config.toml
norm = "rmsnorm"
schedule = "wsd"
decay_shape = "sqrt"
Each number is 128 + 32 x the weight over its row's rms, rounded and kept within 0 to 255. Layers, rows and columns count from 0. Numbers have three digits each. The size before them is the row's rms in percent of the matrix's.

# v: layer 4 attention value, 128x384, rms 0.0451, rows 42-72, columns 64-127
# o: layer 4 attention output (transposed), 256x384, rms 0.068, rows 42-72,170-200, columns 64-127
v42 099:190076135157203124088093171141109204125128110080143087162187089138145170110087157122147093133099141167089163160102145103126159182154136143203111144120149122187169187164163169094126150120074114
o42 096:088100107136181165127111148157079121111082110096123109126139104148156149079128170123160118107163103185136146110123135118133074162106116159148123140111134201089080156172174141099106100142158101
o170 095:103194100141136125112172100118130187171154149115139090112140108166174131096137093084141108167129098106130138089196164133175081119175090136091200100104115115080101125093117135171184137119117126
v43 096:168128092157160127113110095053206124146146098159141168116132066144133146142112103196114057119174075113103107176118098147207146059105079076055153143168097130147064153140119153150127168161102127
o43 097:105005121147167091078118085178183143125147124131073138156088120111138172105083151110128048143129107156047101178127125171154170175120124092078175146156157140160074121100115089083168086163118130
o171 108:150201163135163091207117121209129136175138111160085167161156143158116116144126166107186161119126160096151181139138118153099166127132140181130060157071136143167143125165205123113107072138134116
v44 099:099190083121136090141124146095151085106137148112127134125093118196086115184134099109126121155129149175075100121165151146073177180144104216161157138145125178127139063152154130136117143107102103
o44 105:073137041197134068179149118189135125096106166167149096112106120180150130184080084111130077145142147161114096090117153098091111123138083153152147106201207168113076135164160132100089083070130098
o172 102:076131129153173105102138147131144142182155119118176147175131118139171064150127143160189160137115100166185076084119148140152116074166091080125083203081139152163110093232118143103059117122161096
v45 102:146136120083137124115151125103087103153184171110125141139099117103135130172083110080107082075136169116096222104131100115136157143145155109093143152123042100126140103125123153107118143163164122
o45 101:154153108089083087078158123161130101120174098142140165138180098089162125148082128109118130111117131143140171131119167132068159115133171070097110156146069113168181110123098117091125131113160102
o173 106:130020158141132121138144141193131128077068179139129073132120121142096177124132158168116120103171151084099115179145131170128132090096104130180093057179174095155156171134139119112112133057164123
v46 107:140136124080136138112111110111097136150128109156141108141164136149133156136168123167183162139171160077142109115076089116083143142115106137143152176085116084163146116129147165121110128187128119
o46 095:086168142138114151133118079086048132134088096124154114081139171069147159146133157187179155090153123104170101120115147155067114070151152144127136165115075139179087133112123198107115089147110100
o174 098:104162134134181132079171152119152164095162207119130134082135106098108111148115160142100069113150119115187135105143151130177124091065115118125156138126164164118141139143133156088135162105105193
v47 096:101054128107127103197124124129110174119132169137095119121061138154089130117099136125151141178125112153121171127194152173188117121146101106161061144132175136165148159111155114095097170105119094
o47 099:154074095105138051085147156152136164192142149067150113148077103124087145105172107076096182159101131144103180146142231167212175197133094109094158159127191168124125106123075073113188162088107139
o175 095:181179126140100081124156169216125144098080127181138097131113103112130101147161117109122114076104101124144068133168135133151121165137071159100207127159043118098094186114132068162168167137130150
v48 101:091132119161118161094118160145184151156094158181127059153106122140127103126121110072175133139191189121097110143129090159156125152108074099129131086096135141080116127120164104161118125111067154
o48 089:056168146125087120123125152139196136151138144166167068105147114111101063150161167134143077174147142146136061144165107138112154139087115100129098115066096187116090118106140149163095112135134199
o176 106:184121138090185138107171133084104111093104154128183141103101131093079170107158118225094040121187091176081068102095080120096144122121073120183108188091146133133091100142047184121169157133119095
v49 097:103123145110110138151032151165128152115149094113125158099153111125155112147116139171119158128214139186112136178144137135063195114078110183165116111129115118115140124089124099116194158170170131
o49 089:082206080098088154142073096170111129126102159132151136151150097100145168216176161140162142109165105200147150123172143122087139137161066151110143079170085141090092153105146097101097111124161130
o177 106:122173146095127154157126155147070142135101147127173132177055096155178029156166142131136076089098143155133084110161106137162154124140147142121085163119112126130081129164140082163102101124120091
v50 095:189070111094107193118122150131110146138159193106182139091141140083162125102113122142201162098154117128113166172144132129115201130107102137137103146128096105110114099161128113135141124129128133
o50 098:090100112123105160106117094162148172103131172106093136141143173150194139123074170105158110117141109113116117187137064120063068151085121139164136155129188140085146093200161153173057112104101070
o178 095:123094120151135093155135117143120167110140083136100144168083119153122162138150129155144117176135194130186102153087114080162146073135108170167089148135158099082161085163088223118105101140165116
v51 091:162113159156167129112139116146134179170156111112094112097117122121135069172131166191143133108160117115197161130076109092147120110154136113087135144040197107135143124132153116128050087138132182
o51 093:101136148126111147149078127120098136146151105090106139089088136078163129122122174148123118129157108085132110124076127153171138128131117101082073147129130121142142095118148144155107105138198152
o179 103:151104068122151134128158112122144115136171128138076149129152103095138138122071099158132171127093102100161160175210135142137179115098139117117092068165162133181152104124167143151155138157154081
v52 096:121195113099145133124107088131120121117154092094129126079129136132124119078096130148131153165175083170100094141191138162125105070109183120168121149181122181099123149081094088093138079151162126
o52 097:151179128095157173143146100088163102105082073114151085138160137194134111133139092114112127174140130152106113128117082121158102073151114165155130080177118133107093131092173125125099162139119069
o180 105:093130148139091111140072107142147164141123075154115129157148135160158152120161165137148133134070155111143182124096098087101100119186161153109109124091065142141145110184135142118099133093137173
v53 100:140142046121118138097101160091167096171154171168108191131129137209212101124126137064099126185075153131094108154114099136109118153128162150160102168167156153138142049152188134166126114110125105
o53 091:140109116158141131113105161075181106197148154141075158195145140131185052135126086146134107191107140144116093123168102095114097133101117131137163157147141207110189100163125092168087116127100110
o181 099:113113111132157103166157112102084118137135052127140150074180162142141117072126121110146162133132140116106180156126213105079117101118094124107099138079144174146130115124092140060157096119088176
v54 098:167138141115124130097179170110122101172115116143119084130146096109175168106150120145077053066110191146080166128111141091153092120134121110109141138174084114134123128151115186085163115145189068
o54 108:184151135134133177112185209111092115101138099149151119174169093123110104169141118151112117094100119145145175130196132094131121104095103128098107182134048125151139140145119167152129131127131087
o182 109:125116098205132163125092112083131180114166111134122088108117098126140132110102178084120121121093123054182085136126133148130155137110173133060103124134190156189133086098096117151149107106149147
v55 092:165162038154132153099083125111076100101144133157187138101096116148118117127138146131091111072121141136140180154213118176081154096164114126135120120116154152093135122072078104090147158145069096
o55 094:106182100145162149158107093096080122115097104187127093138175127147174151176114081112134125119109160164133163156195159132117144073131150122136099097175182184044108151097157142120065129154123124
o183 099:086126099143183146091127103114098137099157161172101158088179115178167167130147144141152096150140119179111145130125126109049155123143120165097163120167126150147138129154073160109120126113158104
v56 103:135124109077146103147122107142136200103101099156145147176095091123111092088138091110181181127185170128111112099149119126091094152124124113125119105100141161158099176133085102050108125150098133
o56 094:090151141103161128124121123195092156125100135162165146119118050124103118143138117108178193133136123106117140130113133155078170137112101126164146060149121168162088161113104106058127068139081145
o184 118:101088095124138104133139152125132078153147145095101110082155093094127188102142106156098106163109058147088158094065085165137099130141137126146207111172106122091131150113088129099131152124096142
v57 096:132158095121121172117167147106152073128132146130119182120132100148169112097149111073157124107133107127219121150139108127134142083105147138076178150135115173155151105140068053147103064113113122
o57 100:132114108089145137107097198120132090166179142089087187088121153142121124132182191143101146084108143169154078152079125150139129093150106164129141151173163130195120093166065130155160134123148053
o185 107:146138118039134092138148151119102112113107117085085125143136181117115154139081147151135151165135168148090123147137084095136121151178141107155101079115143108070147136096179170103185159113153105
v58 094:126119174124106129148131120150135226175163124116130097182130079111136127113213117086073105137149111113078114120135099154105101159083111184136058097078083080028068144129139140143095133103124149
o58 081:103106104109129139138132082146156186143187148137115167142125081140132121110169143136104101152095117133099160168109135144098108169140118137124135138115105127051134103122130133109094148136126201
o186 096:097101153091140157194047169127106109107090133092153122135105119134142107141101153157106166173157150196154143142087124120188164127092125149119088157171104139121127061207121155138102085144075113
v59 104:093138094086132118149117098058148164122118110112146175112140118114168103098136129142144148162100162153153128120187184128157116126095112150146098132109174090079137177146127086104087110164141092
o59 098:168145130075127163081094096126174171141150160088124150128104088107132081103185187095146167129136133090138120178181211138169099214142146135203159099121137117164132154134148050079148131117149132
o187 111:118090099171143099155118204176175102156115157150070108152176140096120133140123198096129154102154131104102130157126074116111108154116134100206097125084134117166122142124151096150152147090095128
v60 100:082084174133132099160155113134118058098179091226149169113138163107116120142104113090152099181112171189119074099152174146139112084110116130089153114191206122158150153100107144178136152145083136
o60 094:133132158135154115144177102167146123084173150172131123142052133101093156161146133059156082129158176151124078122098202136139177078139117123117162117155126181138101136109109076168113132144108138
o188 096:129160111182159067118169171168107165161130110145124077161133135143075116156149120162200128120131158129153103137111094151155120145159089140129109192042079124143163105161112129127067077091144127
v61 102:143093115146124102193121098159057126164163134126150149117173090082086134156111150111125181112093073125114168180173143136158124144124073116112115136094096106093180131161203114175146140155142112
o61 101:064110168174148097086103138130134108137198117109124108145127136153115063151055161076088138139101084108101213058136090155125104129124139081083116133113153122103165148143150097189152181145073109
o189 107:125131090165121154078144140091139101119101071124166107174114154159132113132123177164141137146090161103110076105065147098200108126088156101094155130163118166118094124147056160146153078154083180
v62 094:133111153152116089149131107158089099133161123113134146105190075145180140121159097096126075112164114116107067151111096137095154087166118112135160122133075128162125104112192147116115104148177101
o62 082:117143141166153127128146084169088143083159089100152127145123060144171094118118092133140125142118148079105118151128100127137157095128115149123132178120104134120157094129153147136137101208117069
o190 092:116167072140138129109153105129128121103127135168170149088142096142161152135104121121098111176131079085130174139115158119086117115130123122108125077144127170117116108058110124058166134143172113
v63 096:113147126140134105156113120165117186068153181133132124147102133173223145144167079085139142097101146157097144191116120123145124139123148138135147067139097136153134130128182140181197174117152108
o63 093:133177102085212171150093108184127219050107159090136094122133096155141072170136110089137125168095140125087132149173141165158227149155126143147102159114068146114108137129148140175162169166119103
o191 103:112139112130142151125115131124103111096090130079119082174078124118140187101114165111083086133166100170173107126169115150130132144130087161171058103218126137140113077133096143147112153127129115
v64 106:146178097084131108137156130141163120110151126102139072137159136109094077111123132094108170084091081131167116104117136082102130091151130139178106141109096122126124146106118135100173121130117155
o64 105:139153126135154114131153128118104133065144074081115100104101141136120083179037107121158177123107170107172129145066124080145151084163146166165129122101113078118130159077116138077119147095118166
o192 103:064130120173186140115117091176101153150192104153145127122183137131165127159132151137172148170137139122184152156144151137126139112077138148062140116182167094141152137079164139085105133106185120
v65 101:075097090126180144068076128159171108071084136170138154114124136116074151085128158156114115115132114101084116104091189151102120091123121120121120137144127118098075064129144152115137152120194135
o65 098:114081088144122139128097128122129078100094122163114161094118111134093141149120158088139140116115129167150127172161170135096166089103150108138173137128187115109125110157047141120155104123113145
o193 103:145126097124097142199085110103138103082121127122145118131123115147190097144176161105163136123101135130159127110104121090156128116158079126030160114158105155109140165135195061160149121162185129
v66 105:156136084115132182117162141081122197112153157059105138110116103124105168116116120126120130174087124094126187147142099148165121170127132111122124127104132131167178115108100205157155113159152087
o66 094:139137141111120148125159089066093179106113141093139147175140143091166190082153081120140140156177133089135161154153126162117090104128093114110106086102128095092160115084127183118127132176169123
o194 116:173126091115129145093125161074184165136131126178143083102195130126118127113111115153125117064100084106084128134132138138119124151124155144160205110087073109111118139133070067114129141134158182
v67 101:106197134114164070149130107120100148117124155108128096145125138051135132143096168117137103124120103104163145204128071142065121151137116054105116092170073141130148108114150099115088089111111135
o67 095:121186107123120100131132103139123142178137154107082121101107134084123089102100222137104117132074099138157160155078068165103141142102129072134042167181085151133113113172091146113137174144125120
o195 105:117127156136178134128173114198085113172143068152139168117163143144107147161168141095177179158164190172107104113098127104159090121154115169106109105115145139140172174122101161141153154121125170
v68 096:198087170135115157172127148172107057135156083122123132138093106083110136096093120219096073109137163153097095068115151138147150124133136140080118156128117142106202137144154153098175084115106154
o68 088:170132145147146142145114116173137085149106127121101181092145132146205199135157149200104070114106123145150169108106082112104137141129128163089192117153112107079134147134155128090154086095098143
o196 094:091165160153130102133066133185082140207143122176136103206104121137113117156106142121120103112109163175152111089120095148160149152132132158082153134175141094131080109126142089162076103147127140
v69 104:107084120112146072133089133097119034151140138129143185139137131180125120130118104063093148168134125068113091192158120076133096067079203134173194176079133146149179157149085079127164145144163103
o69 102:110162169128132155137164121119133049105142127121147167185115164175104096174171107094084115123159128106139113148132105100134063080163130193152143121098171102136229124121118100109145130128119105
o197 106:139185142153149100101155142109163095173237150159151102141127138082120099134118122148154103149142113104163103061137161114114164138169113107091168111107153121103089174102136080110134120084097143
v70 109:158091113147130136183092100112088181126137114163158100130067133191179132145169143174170104139098148154144100130131144086172164131139114100115079112128107136128128071145108170147091144134089094
o70 108:136133110157173168176067153114128166156114101164163088107115127173140151114128189169139100156125122158144081114133158133156211132213128114146132160157065122147141106175093154153150145156108136
o198 100:086183100147125135132157135171148153103100139136070163140143138105151102104132077117150144140153108060143158144144130150084086082123055184176199097123194125179173127126172137112096106134126156
v71 108:123077095127173080139094117143167132106090155091159121092153154092095135132092158100070103156105146146143146152170131061177093169122121132130104094126156189110110148122152151060114118141167161
o71 105:106088148128145089092142147144144160075096146142163104149142122150080101125120175091104075102179073111123083161156131151154116132111105135137090084150192130158106163092132137103093145123115138
o199 104:138108135093111105119202173162145151141120111213111119114139118126127158110114075110110127031125093062139146122127145157111160133125132131110179117125050113101053145019055114108159148129120172
v72 101:125059078167143109131185149152064157146110128152134073151119163092099178127065072187154110130162093132107128172124178055149138107118153104184119133153094124099072112095097187126126130083101132
o72 102:139076096111187098109110065158126114103082137102108090158114125116121121144099132100115087143116117162146101132078146111148173115186146117123107123109101116080097132134104180101134163108108134
o200 108:093128166167169124141113089183087141120106102108147151178112169168163135166143131131148082146112109153154088120107150145154117128151092135084081044164127108126197083169144133170087147063099155